config = dict(
    d_model=192,
    head_dim=64,
    parallel_block=False,
    init_std_qkv=0.0484,
    lr=0.00868,
)
Each number is 500 + 40 x the weight over its row's rms, rounded and kept within 0 to 999. Layers, rows and columns count from 0. Numbers have three digits each. The size before them is the row's rms in percent of the matrix's.

# layer 10 MLP down (transposed), 512x192, rms 0.108, rows 116-164, columns 0-95
105:543508565508520516503527502480597494482506515524503503439478543517491503465551484500499404538525498513497573433396466492549524522489521546537533503527516537429493513492497509501540500512510445484542492529447470609556493463537398482482549450480427438444525497481517498467536510545471541510
109:445478476516448446524515548472454497525435521473431478475580483483488436466529513492438384462424508405544487506474489576520496526529513535512474549520457563435502486569508487447510536487452476459523492486518468508546544515519555462511516509481449502488536503538491490489580545514508496539
113:515546501533467522503492454508477392516422423503475411470509585448515558515526530534493533479548394557479500513483493497495530470622424497485423549549479501435506458527374513464467569485464528592490451508526463486488514497512516480540456449515478479498528478442517513478444507470496533515
091:509425475461459489510520565504450451457442530494469537496545472543440529481566564392528524502475493444527559475503487470555437506449471556494445491482489510543502476464459507525517528479547512530499479533499485476489493439513530479538509450509406500502420530427519535434432503547512561489
100:490538487452510480483443552507557482456523496506512522539528545480460397538504456516499479570488471505502471478489543487474554519429410555459516455492535611555507469536558608465574398470514508514487558533474540513486470533383519519492534533470426482551494515466514525521453499520471542537
094:514505506462477565508516497527550504418485491445448482497496460517524554482546465556534476490448523500547531512516556547468621491551548570465565457497498492592453492544472501538539472490448440508510488517461507469454568455484474520464471457513573440453501458484507479464416468475469495462
105:507552481445528483522562481488506517412523444494453481505505466510480456581495498497512476573548501493528543485526484448474516546517499475481514523531442473466421547569502547506465521496498496553450455482477477546512559455437494506471544505503519511492541525488492504465440490497489539505
105:537533433544526503431497497539478445546486505481522490485455484577530516539490573496482535547497491529507456518412522474502478523453446433530483535538516571462465499530490484472497483570493481588452527443518527495554509469490517439483490477498479483543518452467477514545506485498448500392
102:450515441548444472518503492496562525491500444430522539521468472445505563529438508518478498596448446578527525549514426535514451479526521524528506561548543494525555540452524497458444445499525534551507499408519419527502511508435530466475525477434476470469440523535499424470531472431494530513
105:559480544596548482470501432557505512483459497434539509552435538518440504472459479515425522531548455476469536455460557472507552472540543566517471506500531501541556469500469453474485518461519477472507502495572439524466516546582521526557472495527467440443564557505468548462492499471530530565
110:514536525546525527524518530452506479527551524576499574459509472541558506426479501565494491494462522491491569484431512543555518550552526449570554445479460515421566452500527491502488573509499524573490493447464517459474457517482454471497450488496500511524438470484494496446455425582489528516
108:518492504514490503403416478436494449454448482501477517465498516452461512506469506472503481445509492479531493586505484638525512489488483542542470503462463551454460497452484428531532487530494502483430552502475574536565534482446465406502569506522581505541512539457528468477442478484528514489
097:498460501525408446562434533547476477456488503524486491490523581524523550521471514538511499473534557517548533545477545517449467555491453441479514496479609497518542548581487441494532468499435506630506564584444505542434501524471511521528531476504424503560526498597563449462503466597537564511
104:566501508422504459565483439517570429462578449475552473506520526532476498505412455430529568481488336476479547500440507471521468479457431565461523500492504520530505507389446530472471467469503497486471496564523583503492544454507518508468527529503455476460507504497502486441540560420528524519
094:514496519457487475541524515520523502517560517466534499512526452477484500545437514488457522481529544500459559460472518568488588618497510481513482474518493503498515490510504484500536509513482505482503470510533427437488486500587464496574492516525557547468476553506497469427490464492510506505
101:519503509449486465482603565503578456514571527496408550465515495505441459580515459523550548439543526500569515486526493485539487526526507555519487474435486451588539481528500473556489605429529537479619447530521550499488465484570481520460513473521493544544522509344536521463541473471580511457
100:508450534570468463492431537451419516489558501527493470527512449438462511491555503483504478458513531418430553476594536522528504372512500447561498471558527568453478497475506571529444539549470553499419450579487552501488510510496524502496524539498479509503468493468504440422494463468550495513
091:488495470534532525479440440443513497482541553532571471502489526488486420503455402544513440463468504424525487476486481514524421492480507518531432508506515526477457449550603512472530491436518543557510494502478484548540570528490496488454444518546454459539485498520515390516448473481547472493
108:552497531533500507478548521489574489477558546571485556511431552469485509507444497593490505579499554558487573494409506496466520555505478422474431496502569434526513468521582509504495522547521486544424446466494449510491551472451492435528468458474509508523478495467478483500544515502524501413
101:426510497451543488567535492526497542564513470502514562530447496492538524451567477507497503519524463503441432481412511532483473520562553565487492458478530477548527427518475542559472519538514355528507471438478567419518522494482480590526492500530526478546509518479539536464539497575473428439
093:496538543533488551515490508498550481551585483490463411521511554473487459531463501495472486513495517481480565548509512448523553462474479555475458486476542514506441471561538578540548548497515419579436491524477496477535397437566500468547480491462537537525474491564547534580487537486519455486
104:508501501519455521524512488491506449498509502458495520529558442511552525547576530561434446475453528474598514510519483476514472542513487515438421510527462526528521507627470564559469507499540540494486503577552585469524610453501531496448515536580510552569547482524468515480506521526512491484
102:512528504497535435444510463459564484467553502444509484463491478509428538486487528530512471469494541567529429548500466496492480442516471473557440450525462489408418467473465543493506520463457500561479524453472527590441517494405434514574510511484469572570511556516538518503524527474467513426
104:479511509442458486440455512527522550501447473491521512488518530493503487470442585491444470517570514479475458533439550519453509565469499526493541564487477471495494519480531472540505462435473478562468518524487463471439499457500504462553549524500503476464494507508503536488523553579501559508
098:496496496506508546475460470407497499402485482540430507525397507487436549533509484525528505497480522509581484432465438517548464462549471482477465472464483539478500488534560553481510542566445514519482553481474480444496621490481541465459479497438540534458506407495514516528527466524490447455
105:478541532519476480529436478461475530436550458503480471533448529576458439506564474463506530525423569493491485570503552490538484490536487471529495495467530510439510487474454411515451406567574472459521562546540517529551519477428435510421494504489516498515508416519483547451482522521491495443
106:464514559510496569450542462456494543437509503492466507538451526440503475370435577523551540485508522456521525457427501474495454482517569523548541550548527530490505472488491504461425522554504414515548514528486488521526439526526521507485586568539544534534524451493506498505483493534586467397
097:501494458534457441479484561521442546532449513564490508553477527482482492428520501513511475472448484493501519539553504559443447534569421524495532515493470477470544502531526516507520463506479479529527510461502475526564508484574525457496599488503558538513498453497448442426518515524430439445
098:518491465553536509499486506512447469513516488506504521478523498534508472512473516508475510505424545523468487471552503454504475502543508498454465525545409462493434496474522521470459546520516423492406497477497472422423408486477549489539588535476439480493568506553478525471468506443461522528
090:505487508452529477553528488536507482538410516531517484499542509523562534457493543499482423488486400418448510451510504471464507438524470505520484415540528492393446423521488557510498547448499574585492487446510463547478444551504530529515525467567572443515506488511579499549475510523523499463
105:489491559458435501543466499558518546498441515533533491539532412508556481510504593483488508452532477482480402523627432448531471502490542485469480604467507526440520474447499489544468455490499464531453491444549497495459560505444478508474461524523430475515476379477451555505465544511458436527
097:486464450495503549478545498521510514526531508490477479588516426493461532470502530603545451491515507509493508414484421579493536480463499485489482452513443504484531496510548540465511482525528488540441477449421494504447505430584519490435504444423502464478508506515483565486509482505463467476
102:507529474501529619485515566481603573512539515529465475486519518522487455467497571533466482496517557473545433515419477485523478465512532556505485507471444535517527468531419551560508523528495496500498508553505427499510552520427504608470523483495504526510450498552486453491568549553464540524
111:557477451505493493505440490563488526455543544533516519519451451461514525482484579579438526468496563541499502545505493538468489498494467553467522495600620553449540499501477519504459439442487480440576432583480507529537442458514522602545456461452504510577563509524380463481476494458565486538
113:537420503489619531466509493547505505540393493477504515491526533506500503484425509528516483533510494443485467536515441533578583508399472480483480479488510516508516486544460452476424527478489464545439459507545499534465467511481600418583493463518507522527483593469469583471572408479484495540
098:517427532407496522516588517429513460494468499489469495510503525511431501541469468465521468462530584508461457471521514571465585437492521493567513449516451528482536490456530501476581520506501551512489453481545572435532533507442408486422554517475539603539561501546435471476550541592566452519
100:527500464518509526462477498531427527497538496577521475498429546514482518506520461470473530529467551509600537418490492550506391539525482494513497549525522536495452527540510443466500502494439520504496529529502468557397464532542515498449500482492518493541548470517519467489508459529518578504
106:518485508467442470550509503484469494457519406457474531534450495506515487447490496455495510454586461543540488488566485501515507426427474476438526496475512531489507469476490502488508542500500483551423486430528495506561507499618556479468547519433465497500529483473533460505457465541492465446
113:467489447451568463468481497495574551507528477473483529513434516606541487533512499450550504561478500490569453539516452450482498443544483526523433526584519470513479473470583552492518553512530520491458416507510454540478510499634506516465438543469603508497486484483512449499475464457454536489
098:492555450507480510517532459495521514467540477579496542487536523518557510497557479465506471472493453529513437482493400547451523505563539533480438402484452468476586485493557452498506508554556493497518471533528536481568487533534535486432474470506426519464504498475576507495573506511489550591
095:534510529457505476471479533494537537491479459482470497495498560504497481441482545446501511546534511467487460488511537456502525483553494549405524419526491383489494522453498487500534504423419527535471477510516499488478485508528532463545532560503525559400503529546483547520512467500525564444
099:460543574495554451557475545467519467510449513494513570507415497537517563492472454568456469490500529466473489560465511480542547543486516491488425449457544473549476552372471511516522532506476545408494518486512435447562617512463547469537538497461474574543450478502467473511522568459415518525
095:501535482462478513473497473481459510490518523539466513442560539486456471511474532472456504503571411523541517518566626451494471545443487477484544544553466475493557526558498458471507524401467490537517474477493423438458458515431489493497471523465519522460417487435599513584430449533505543512
100:478512570542516516541510518507539514494561571462405457587478504471488516510495492520515475484424556458494526506519522527525514509452537486510425413551430505569570544431520508466537465485463549513435570460524454446494406479433533497447474525519526485525456443523497572576458559566476537541
099:483586461504551463424465555508528542554503417406492541583534547489431529507483488484467519527590547546478445494449491442535492505420546558571538474521529502500435544550539535520460491488472550419511488464507509551457518481447416474498513474489528484461451482483521491501516453467515533511
079:513505506540483549525446508472511526497482487423522534460468514499503506476480461402554515525472516468568492487550518405430534504464496532530465499437470494535575540542545551551441492523538513452504545544510534488518510494559393531494474469520513496490548427529472551504490472471485541517
099:567510505510558483461564526535540459484464498541486531547488546483493461499454530482537573464492531565472484450572535447483474549549515467449616438525562510494524491485512530435447461496491484489458557534443496498456482427622467441451420463533512484494593544467610480476504489511538469472
096:503537471446542536510495462505455516536606532515541522503519517469515481487519508561444524518505567480501452455544464516512512460448489514575480563485484530457490458520528496611516592590486490471526483485473560485495478507501548498526552505521535501534500531433473567513530507507496528477
107:457475525475536433474526512535552518507493496524478486537498539562591531517486443514472530593440496489442518500487545455462475591432447422534519510503456499502490445564504540426507499557522475479461515520442479505565504418517527534443536481526465491501521472457522528442491494438481527438
# layer 10 MLP gate, 512x192, rms 0.176, rows 117-164, columns 0-95
109:498530575476527496399527537543409484459454510415512582507420497473562500463497544546483560560447454468484441449533487435544493500506567462485528444489537450588446507490466528497537535562537596494505557514520476532528490497561497475533515484476511484540470477534490504514502504532523489483
110:546463475481413531436418582516501516509514548513447443555459574499531455526505449476540528473529486535501480531461484547566505525510429508392453507482446446450572514510473595485530488480543461508480489469478493502510504529484527522462508488494445483503523522448433561464521478553484512532
087:552493529577531453476567512591519572572500489505507490486437500488542465511559488494532519492466505520519498517420514463479508528518491570588500532540465471465499509546552406485493534556494388506453444487468555539478462454514433486483439449517536482484483466502549538499567468522526483503
095:491516505491425511470471511573518510464535510520599567489498552501504469514457452503435521528488504502489539492578436455479573554520490508535504464504525483458524500529488594602527549523462454486450496537503497489498468526510485533539547514590492521548431436520534462511490488485574552467
095:501522593501484527504504509495436464534459496461578540587503510526404576480492422526456488447533492464476468516443571494503505547514447506493544566516490470458485490534520502562544529483465424486578467512520471462489516470573424536385484502475519513474520527437469463506555468539501440522
104:517545468476480526479523541457515433569486496466515530588494471505440454521484484526567521405507560490441496513507468496467503522531614455403464477544458538605506488541487428447510475525481510430548541516552493523512474473439478492573518473450498487489567495542461459432571457553521570469
107:509476526515476458484571467505412508488458515528479460486487487446506445431561498471538526472491481481450536495492481529429501523503549496475455450504494435454538461580469493463549555523488462507508482509454486444536554461424584484461507520435496449512486578455501515548499476498506577477
109:520491513485529565479518445436523489537547498490494539560486567503526478510461443502508533505445494453498537555419529565501574510547515503592516499522507537462484411519491400461488492581502493511510494504552522515511470515517478523538471530522559468572445508537511561538488533400497499507
110:484502543512462479532433438615482487509459565552452549544457521494499486474491437466480539464434466476570551421499520482488492489529506498488450445483415480499485472545445534524548537492481495479519467504464464501495513500427547559464481488507510441508494581485502523511508530491497473588
096:508487508489468518461493494591515473483479511528458532527543485496480555533546484537524529495504581471510518439451581461513521510444515529488445527470431491491544545550457486509551550435509453573470466527435540499491457492544468542553494529484492467538505528484447617531494417466521532397
098:469455526481434472490486496514549510470579488497502485508532435476511539500469489458559511515469473500519502466429494486465544465539501477430461497573459523512476452463500421547511542485452432453479486532481464558384451457482501547499457506497504469577521450543460519436557540559523531515
100:488460475440526473457457498498511514490496524482426493480494477460507493482436461497551515542495462457485543470517544450540562460546438515452500521534465483468479558567511507445454475464554580549517437520491552524482541505497483588456589514449386508546479524551474490475527445529468540501
103:455500480507506491417474542482620537469592551523502521517497536422574559494527448523575514489527554538456465452518515410454582540533485501506551494582501463470494535515515474503522508502467508512543534491552480514475480556475413496483504496507455447490462517492469503429463506496535524516
094:476507537554521505561541524525511485612573534515443468490458525498577479491501483533497571530451495503467541492577466424523468447560508510489513487553526573462482485499456552517545512615491481565488521515473519493524530506499491441502533539511512539508502500466499567448429482467502464530
101:447481516502506495515518575450521511495497545520500518505468507534579440505505515523488429536485561481449509423541469580510524442456449502504493513492481537522570559533577482504515516571472490545557554506459525506505515534558536510475525448525491527438400493521428454538462437544499500537
101:527548473471546515512572471471536550580499477489478487474515474525459514524521441523474399495509511520543558497543524505481568451515481537480572488456457477474494494502462491459419431434511518442525497449508545506486502520503521577433495529457407459501518572482479515490451552492484447467
091:553482500544467490493464520469515482585529519485539539441523585398474600416525461456536529520477533540516536510432484501527434460505554550476525436488530565525488532455468488510456508508507516488505451460542520508480546510427467514498501494489485542582489549488541507566553464486560576469
106:465462465403535519439446511487500453505474562528485507522471495517445458514450523481424494543491518485471490468567504451518536471479503544420476503508496494530469557521520536499481495494466551524427504468484437478556550572544575477538532498477496548545462654489493518540510461455534499501
099:602490493436489552516567451514442482531533581531550518582468425453542507500588484487494490567463525596484449581487519419510561494509513516457467541470509487483531481536546486488552461525524450486522552447501469450459483554509505493529463472537492464456505504443464414467516541477499555456
101:504508560504563529513477465441431439514501535448454394511528563482547490461471484512532495533558490508454441400475533491541580455518511471431546475466505487498446558588443538476485507489554498500526503515435549500559440478531520468483472437495533496506369499493542442455529523494507559525
103:489437526485515564533536498483443458490476495434506517551536524432532507476485456475490457443455560453507478527470501540494553510531619549472446499460443540473531522526528503550494552558536566467564426431573553487486515517477571481526472549563502505482490469515502526531495512513512542512
104:514440501554521478450532512443502521496482560539480460480463583523487546506466519458514512460499535454507514570564486481563579502514532517437498499536479553504479493466476470535489541502484528402514489514474559537525500589518464453562482543503472530483522548453421562547543458492511539536
093:487562421481453528453467572510503475551424560496423497442447484451514480453490472523513523530494457461512471484421527467444537489429521499506523508482485453463508535534565523556506517562477477575607422506498498513461478502519555581575498529510525531533496497558454511440518544529464540457
095:508494418500506503488549481529527513585482558503450475542497558560455478469579454468476448437448576438529562551532460483536486531497539511514475493525428510438517487497495557509472517542552531531555438506528542509519448464537542602497489540484505567580455500503486459450549507503558512475
108:461542508496485522523436531499563490501505483500458601552522460444528488455493431537515433451530411538437548467473467537489518485456547584480480472494470439472483460458408533523459563503487538485535576442546544536505518484507496524556525516498523492480506489569512499515537522461485525528
105:466445519468509534432518523491503475531522524440503527404533552449481512425514455477476515407459450492496518508476552525445501459510502495535496513569441446497537466504549501512527490483538537533498458440489484478458604491529498462476473475497527529489519508536458527406512523485463459462
095:604475486475485455449516529547551494512513463547459540563459374426483451540536460535528512495554492553453472538484519506486527519578485440502468477535471508517462452543534548541439406505551497492425521536488489462572530548484507494509502535534476536510502484437478449440533557555490489424
103:405522512454579568532517524469490503513451504481606503500480524515545480501502541567469482532495569425472493516503561487495519561467509533552447492487435526480481517493493431533454537594577532543450442514501505532430477467485465428463481520507536519508475474486520451471485487473546537434
091:535520509423403580495430461531576541470471587516459451546524493567509477425520521506502502465474405485524533563485523530552456494533415409471493431526478541536449511512555554486523534505501506505556437493499541475525485484478465538520501466539539483555502496525476460560466504475528498539
105:516469532553478525482488482497525542571460535438502445533460524518498504483545421526522526447542421508559489559511503490503500553431485497435476471518464507543494524471527464507502521576535466431504444449508516528471465556533474571440535563503514511559516528446453472428528515506509520468
094:544512530541444538538493550544510528485502549505520531582455585534497494577560574495534531500536445526515510454478479552518483569577538473508493524489459494455573495506436471485501552543547413458477465483466466519533570510509549398561499496524511473520444511517510558498476498546537431446
100:491485521430518555521460431501503502552502563535530543496460559438475413472461519528551503489488503483541588559464476557498524486487551469408501482475542458531538494501434556530474495558536503510481482576504590460406421408456539569472519527539539548508425527480514511444492477516531537492
106:522520506499551499436469503504524463488425474464469492531560534502444481514430458504575508425506519476535450477567475474479555511506559555485522512467497478564480522421523497575538531469519543497534522458498509486504563586489504444596470399539471572553519543540484463448454433479487516547
103:510499495461468499501504499525503509529483580451526565459514507523484483502484509489481535574538501525508487478496475410449499486488500493554564491521533533464493514543570408492457494468490517494517393466446518495455514553541561501460521586534504440566547435515467411489566514498481438523
093:531577518513466492503543452499492497520572545402521473531445489453419577519456551487533527512510434553431476568498509506494482519423463498513433513500452462450495479424537458528475552512529525534538500485517499572514503462563466441538469428545605488544461460465540428467516533538429488471
102:439437544507505430468448562488531488508487570489515467450520439495577556537453543496518471497452516435555521475544505524521503570467517497478410546499505450423458481536448456509517522485457486537531556466435413482548469513457505571549546511472494570495505533473435511477513499517449541525
101:502484573481515493501475448518522487485476506475447521464494493508488488480519513507583363503509482575458427573551467446486409486517488509474475431460469463526484478475479485505470481505476485449437499571538538500459469410465548503538502424487424518507480494515503507557498517434518458467
115:562417445451496483434424557516517459508540540451528577545475473529461472471489530481491465545495462485477521489573459498501470553489530498545495444440420534512474531430498533547525450505558550459536475457502488513513515577556447497482493502519527540576479457454540427515486477433429505598
099:515469454476467531549471552549539491454499475508477559502493494435545569536544531428551572530504446508522454470500489533572476511555608585480426547477474471426492476528510475461493515537550493468456496461499444483518459566483501428479419516543482486470546468441530483501506533528509513524
097:463489484526585456506499463600444484472457489573415487526470579492479511419460536467505474500481551464509504514483493532539513521522515499492506496457518480502542493511487518507553478461555496495497481511466430512570431484589532561486437516486549575498468549458463458579529488538486483468
101:525538483535482493432510525525426463481499493543534566560520476454478515449556496445509537487503471467473493473549472547479515482489513480450457491436457485459560464500481481567409509465463433527510457544481468558511464475503448530409537518541509470463543535437437555602463474515503462460
100:522570458461481516434515532556420520551591512459477536497483534501488559456490498518531451486481507429505556480500510478517461432477555563550501478531427548503506516518515514571565446453493447511525497502447489480498411499479495493463469461550401470518485506547492464559526463573518491428
098:449478513488485490510496497522456550475539504523418482499482511479484470489518497512475487490447484502488494474502413445551494550551463508497485432544533579417478541437491496538460519529519498546518478493611515447518516576498531510488504516501445385489451517575518582485575459478439521546
100:463364537487525536502451485481512534455463455517502553491481460463517493527481461488498403483470471456564544553496456521506522540580536432486580548513471502514490472493516535501494541440480500519516470504468456546465503445592520510533467503498464514522417498441510591511513499492507480548
081:511469447500485563464500478530483398457498462556521494542555563518458497460459524464458485495454486496577492475430529496552488478471561489478430517499521566503472589514499518610472554578448428469490506413555558555539476509444464470524509554563569537534446542517498514455538441512466534458
099:439515518520470479498585486434519510556453499504549518518437540542447526491447461482504452499449501487519485462429559515517494524474484546508406589479511480542468497506522437530476490542582539487489511518470561554493543459557514478528438512477517525507487531399456513537473503487476475519
100:515411567429471513418572466533507570458446475391507514460528453486510505469453479513552511545535467497460474484514562468535451499526505555485458511516512523454517510518463461487468496514482422510445532493534439522396509514515517486520465446557508504540458491447509542563471480471465524479
111:457498516513492386619464491542533546575512432525456454524461514448566523493533535415480477467476508556578498498470546489426548464436429443523383489484500506584483510581541488475559458506478519508494496554531532539510501483488515464454428513521529538453462580469408503517553540507481529509
# layer 10 MLP up, 512x192, rms 0.188, rows 117-164, columns 0-95
105:469486529541437488493467541409517507458426527552525532440519497538479478538518444478509505479506486470497503529474502505458405481506493548548484538486471492484526501548555481469504496480470388508497496449495513489490514567564463476446474609507479525465485497584475558595538455520541498559
104:495481449538484495527465515480449556473531553513461452557556488566491485539474551507521509533514494448550515501565434442493485536497440491438496428469416514510538507540493526471490535492484601519554497484422486469471414554456534526519474533397445523484448505527514503495487478526483478596
089:427485524448446482506420506493514454456536473463570502499477525548536447506506500485547532544476520561481479467479453475498558412494522477431490500554548517501452504521449547486543443510502474478489511553497483510552567546427496446466493558521476466513517413517474512453474479525514511508
102:485491414492492498535495529547563487523545472470543529497492492499561459462477495461439470537500480472514525548489553477533573545520524423536546544547522490484455510517459495588470488504556408508427502475463500524476456489457407495508453418575612565530492502513484492507469527579570472536
097:465472554482497427558483499600578522522532531481486494509414459524523512531444395502500613554497502544581447468448505450471489536527404511495473456532485509520512527497557523442552556482476429454586510582518478525487420468457472520522483440541515509514520546505491554520512545563477521489
103:494471482553517434467484554427528510461520560496498516498455467562433526454483501498522551501509538478513535535522471581434452471566458517543557542555521452472494463475487538520460515465568512544495521463553490521476542483471462412483427510510447494515547537532495496510460508500489490510
105:413494479492471474431506550520491456508515483510500466415502473576487443496459564556450464553446548541503531599447522496522496433475571486525528491478466448566511460551472470466509482518481544521561426528563529521490461453441572537481502484547444516507446537542498540438460475483512541453
103:435531453534523558489518502422469414498560480435491529496527556526497484520438437553558569538491485481491514460481577498469451458505523481460502448507516530505569475457428493494468492498488508674440444569492520544470541491509486571575431484475473570516478539463488552461468519482528477465
104:469477585521482507563451517515535511446562448527486440541556488495497504511438530553516473510431538517555516469545553469458548537519567451502439479546483444506466501526410569577578479493440448522544494420446599434513494542506440542492512488531463475522513479426489505511463489470526480550
103:460486478453565449449570533536572499506467490510510494448537521517512501519474516490490507399484497446514498555494575535459467484484535439505502512506496495497521571557393603440561525465451453471503525518479480490475562485464487489489485513506420478459536511483477564506389498497482552500
103:584518542490478517495522518537532524577426548547458538499500520504590480458505514482541566442431476539521493527522565471520520422580495429452512491470506443522500520450554520485465437420511468464526557494465483481465474602476518497480456437483456521521495515465493450524438483504583502517
097:505465497498483511427494502410520547503538475445516523581449493468520461497509513475573512523560509545522522529492547528432475509596518487516515435532564468492455490467560554543467564497567445529531495553544566534506449439493454565556473576481573571518493492468566515528518420500520466453
100:521545447536506587516503569525544447462515466475529505497472492449475554465510486458449550453468547542494546491536499486534474592532478461587464459549491521534501502508495443500565538516568480504524482516504484423545460473414590456459480477470516497446525593424487519531518536509502487452
093:492566503538428545453516535440522512526504434560484497545433408511556551483527537510485450468496461536457554518480457507518565504492437492511510482595517474483485489455459472511529468445575456544537474457458534511506504441520487521515511436572517477519474571478523456544526471537448550500
101:475503471546495520506550534448532425505508571529501507528436518497456552556508517455583483497551477487503523475522413527524472472522532504477486562481494510551526563492436462477473502473562497493538498459541516367457473506539511523571503596511490455514517467525439535524477506460474495487
100:479534480547550504529540473522485528492402549444487518578512545574438531590414481478413464445449475509474537470527422520479515435495501537536529546479486540480460499502455512564406501448455526525511555470485480564465501408504576518519527442445493429460525534485471511581494528487457459502
088:502428479503488459510443518487514418482534547480607466510443514457483561485463470496516442482508566499375570506493504396490424539491546461483483577460567509455451588466519465562474448479489494456490517525516510484493459503473511531473523477496599518573486568609518443485479498446466547490
108:464488449523495512515483535511467467553497530510481513554444471564546543557434429471546517431487470457465599456507496479493492461537511508517480549413500449446530506545512482541493533427439520555555512518539492461494521490505449491453537513520511451525513423437524523501520553558480462541
107:531469520544515544461482513537556592422550489514488522486539583443502534542458529584436492543468464530472516500467521470428491486497465526536378540466515504537523473479479484470471517541476556449471500412456465446526467479518495523435502598476508388605505448454566516480542467492469457439
097:530438528517543473556490477558470482455503520495520454567543452542484484527448474477586501516508472553541545526510446571482503459519471504421457502432562495513478525549511466460583507552474559457470464443494517508446525472613533485429498468418455456425441503506519521546513530509415516540
099:497541449529530536500516455506394557523576500481490513537506499460492567486452516515458459487491471467482436549491483496502482524498502508554447452528464580500526463510429468436526546446473507452609539563539544512481565488517586459541562588501451476529515470562442494476494455479449521515
103:566533548584543472499495505408526511552425522529454511513507502499409541480502579491489464486464474561529545493538504528465507497489513505550488550457443520483486474572498461427487575471533478552475567497473515594443533468479507520589552474524523502529462458453515516499487436497467531511
097:525513529533476508477519554460502557540566479421521461480425417519459572497507486441489527474566491541448388479408470526491535476425466534530508533487510498432557471453538496533549563522437420492544450492458545473519483466488561545555528471494527514465498526456461504525461479528506563517
103:477529462460536491492511479560507518482472506455558451490504542484508451510551495529493495497425532448503529439541530544532485508456585533482470559531486467449539517543538435566512522485487578449515543484498538431430453459488488569468540519490456550515544533513487514547510500458502457554
100:504528449491538446497538441532511468539573490447464475479453558505503501538509562454464571524551473544451498475516452428452455544515522513471452581526529561520525543559508476480496432540507495531472494516479457477516507551514555451550437467529479515457496524463593572441477517510416452507
101:501483431477453534452529605560529570514519460594440510461522461438510542439557491488477465540473526518513527401520444474540495456517515480441567548431564559454504490495510466527468554441505416493500530532543486488567549514486525523509528575605552464549506569491450499469459480452559539471
093:484553530523417527465560523462566548486463482523497533451486484530526426473522457468459479443482507511478492500418610496561495517554470439472458516497522498447551440386435480535508542497467492437491474493490501479484456557543526569471487465453547510453494590514493451467493464478524458463
100:521509548527542479434471536531501469499442546525483573504492479506528478493456481493444428523426581506565519439526563548497527522481570526451444465561504492509488431497578523428475491429538479427473489479443478503487472516479471503492498480582507523481561504584507483545478482527530513488
090:558473594532489505548504437483471493513484479476539500461493486497519489502470437510507521518419580507486508410521519500567437517574466550512494604464590522520547508526556486451482547574532492468491496436444489481558512488544448513503472478473501461432455600476399518463487504495490421503
101:463444497463591532465420471480576504501541499516508482488527468480499525562560537535579485555495510523503520463488463585514529479496456422479555604415523432494496514453515546477488548496564495560482537561475555516467523483477501456546480442523537499509509459481527520558503503542496538515
093:529529465492521475499452425522522508454581492393536493470526564485420498493529552505490524487478523466497465521497543435471445478518476483484454541457442454480544538509481461590490504530514535540504538471517489457444550491444507474454541473537469556537499501436456476515483487369538498453
104:482501510434530521482519428481524491507452476453467493524495463499462556520508545522437545522535569561486478509535515489485471484499452515514547571550500469533481463494434475497442523520466498446537455479503534473519477518478512456464507444553440476472514499440484537540441492520522359477
106:475472431512474446478468513515420456432458511454458506493509425577562491470571509480487517505548495482464519411449516454408531457414519505579469478497487463346510472561524516531469426500525409572493496522417509476548535541545541568474414500487496495511483452505487483531519564496437489459
113:516475431511557459498412514547545486556483458568448488495460474517526532505547447505445560505475447491479511524479508535550523508467523498469464493542443439527566478483429485526484529498488460574490569501538501559540455521440506492529399450435513540455570487470476574537461462487495581454
103:451499546500512606421512533470580508521443448440521469479480455530443522449464511470414547480499467525602581526499551481548485502462494522460545520479456506476526497507487550526439509519480579449495491500416474514522469503505574451473488526572496513460471554522509460479504462485472501510
098:500468504493539537588456514461488506483446489474512509464455551538490434482444465541464483577570508496484489492535495527511496497516571585462633451520450504467474468503467518559457560447511503512493479497503543506511499541518501540505490456468574457489480462529550518493466474511515535411
106:416431439493553500489509567509558585530415467532560522520546542495466497493493510532440460483489488517559487489523498448557460512491512501581533497500503541501501518485514448507538481500470451497554504494445521465502483524587559463426536532511524458526522563481413500510456574546534571532
112:525490481468575473506538457463444559511585530472503518471411450512474523445500518456521595535494424435485565511538430506490445498597479465465445443487457550480477473557444507526457551484447498468517587419552444466476490474503490495443517530572563517529533501484515513509502531454509483560
097:488432507507516522481514530501476461531540519536532489470523499593521472456546439535519471550483484453520465458503551471560487428461553485502532488565531526486524544465417466540459575469490472498504521560522528472477535555551558519499562578470500521540430576483482559501473431418509486426
097:460498459489514522570495529526521444552504450481507408493578508508490515480563470486449449491474508498435543542495462491395507565501513506496499569490467483452436415481514491504574492523547521515492507514477465540471467523494514462479488503474521461529441457452512515520512532522550480458
101:497570398600539433555573499464531445545502524509483546488507527492471540480457511548496513508532438503587520594532508488461505462545541450456511485522484527523530499531579512499468455451470572485469508478565523496533532479485526519553469543494481476559531490470458441459556512528547539519
097:452503537537532449546474519494507430455525535552533473589495545472459471562587542523507486522498510512489476453531489568528497470593503486577506474513520526480466467512503551508549489518494535478494503509536514542482537458542439458491531456554536499493431409558488501459515515545463510511
101:514507428547507472514483489435496562434522471460478506520481482423526527487505531528496516515525503455510506474450452565540542555484535451488522410443514491470508450442516541503471562513491446621545516530554532498496524523456525512508452459504531456548481550588528549435521523474434466463
095:411523509516479471434507503513495508495461456573528487499417490495443501520398431510479508503483541471473586574447493484463446542480482466487488518423423397503494452463538539480496490480493594426524507516512498549495534457470475492549477486476492526486507478518519510482476518504491469551
080:463546518566532519534484467490526548496456501521478413465452480448489408545503470500413515466466494496510503459498527415547508582429518539537464521452503476505494507493522573477514498497485417437501500475478498496538527465514435483613473505472557525514533476496462483502475431506497487469
093:435469475489510511474493453431512486470470567518454469479447569453471578446519501441498523458557433561492547501522438479564459500526535401467568517534544445477520482485510599526518494491515467522465500567435487591543425474526500531493505481551529505457434484589491498506448453496530442405
099:418555504506563475596543523547533422519456538521483412526457484541517588567565491473505468440507480532530563518362518519511513511527467598492497522470522552532486463539477529462448491557516485453476472520435516495492510508426486486524505548515549483451487538508473521538488603442522473478
106:461531549507559460503481493486537428397559443521481474482547477551495440488542437464451417511504494510494560537518530503507593470480449477470435507481535517527527478553572473539481497535478533506437493449513520526464434443497463476495496507514556474482486537472526546492549519546546509478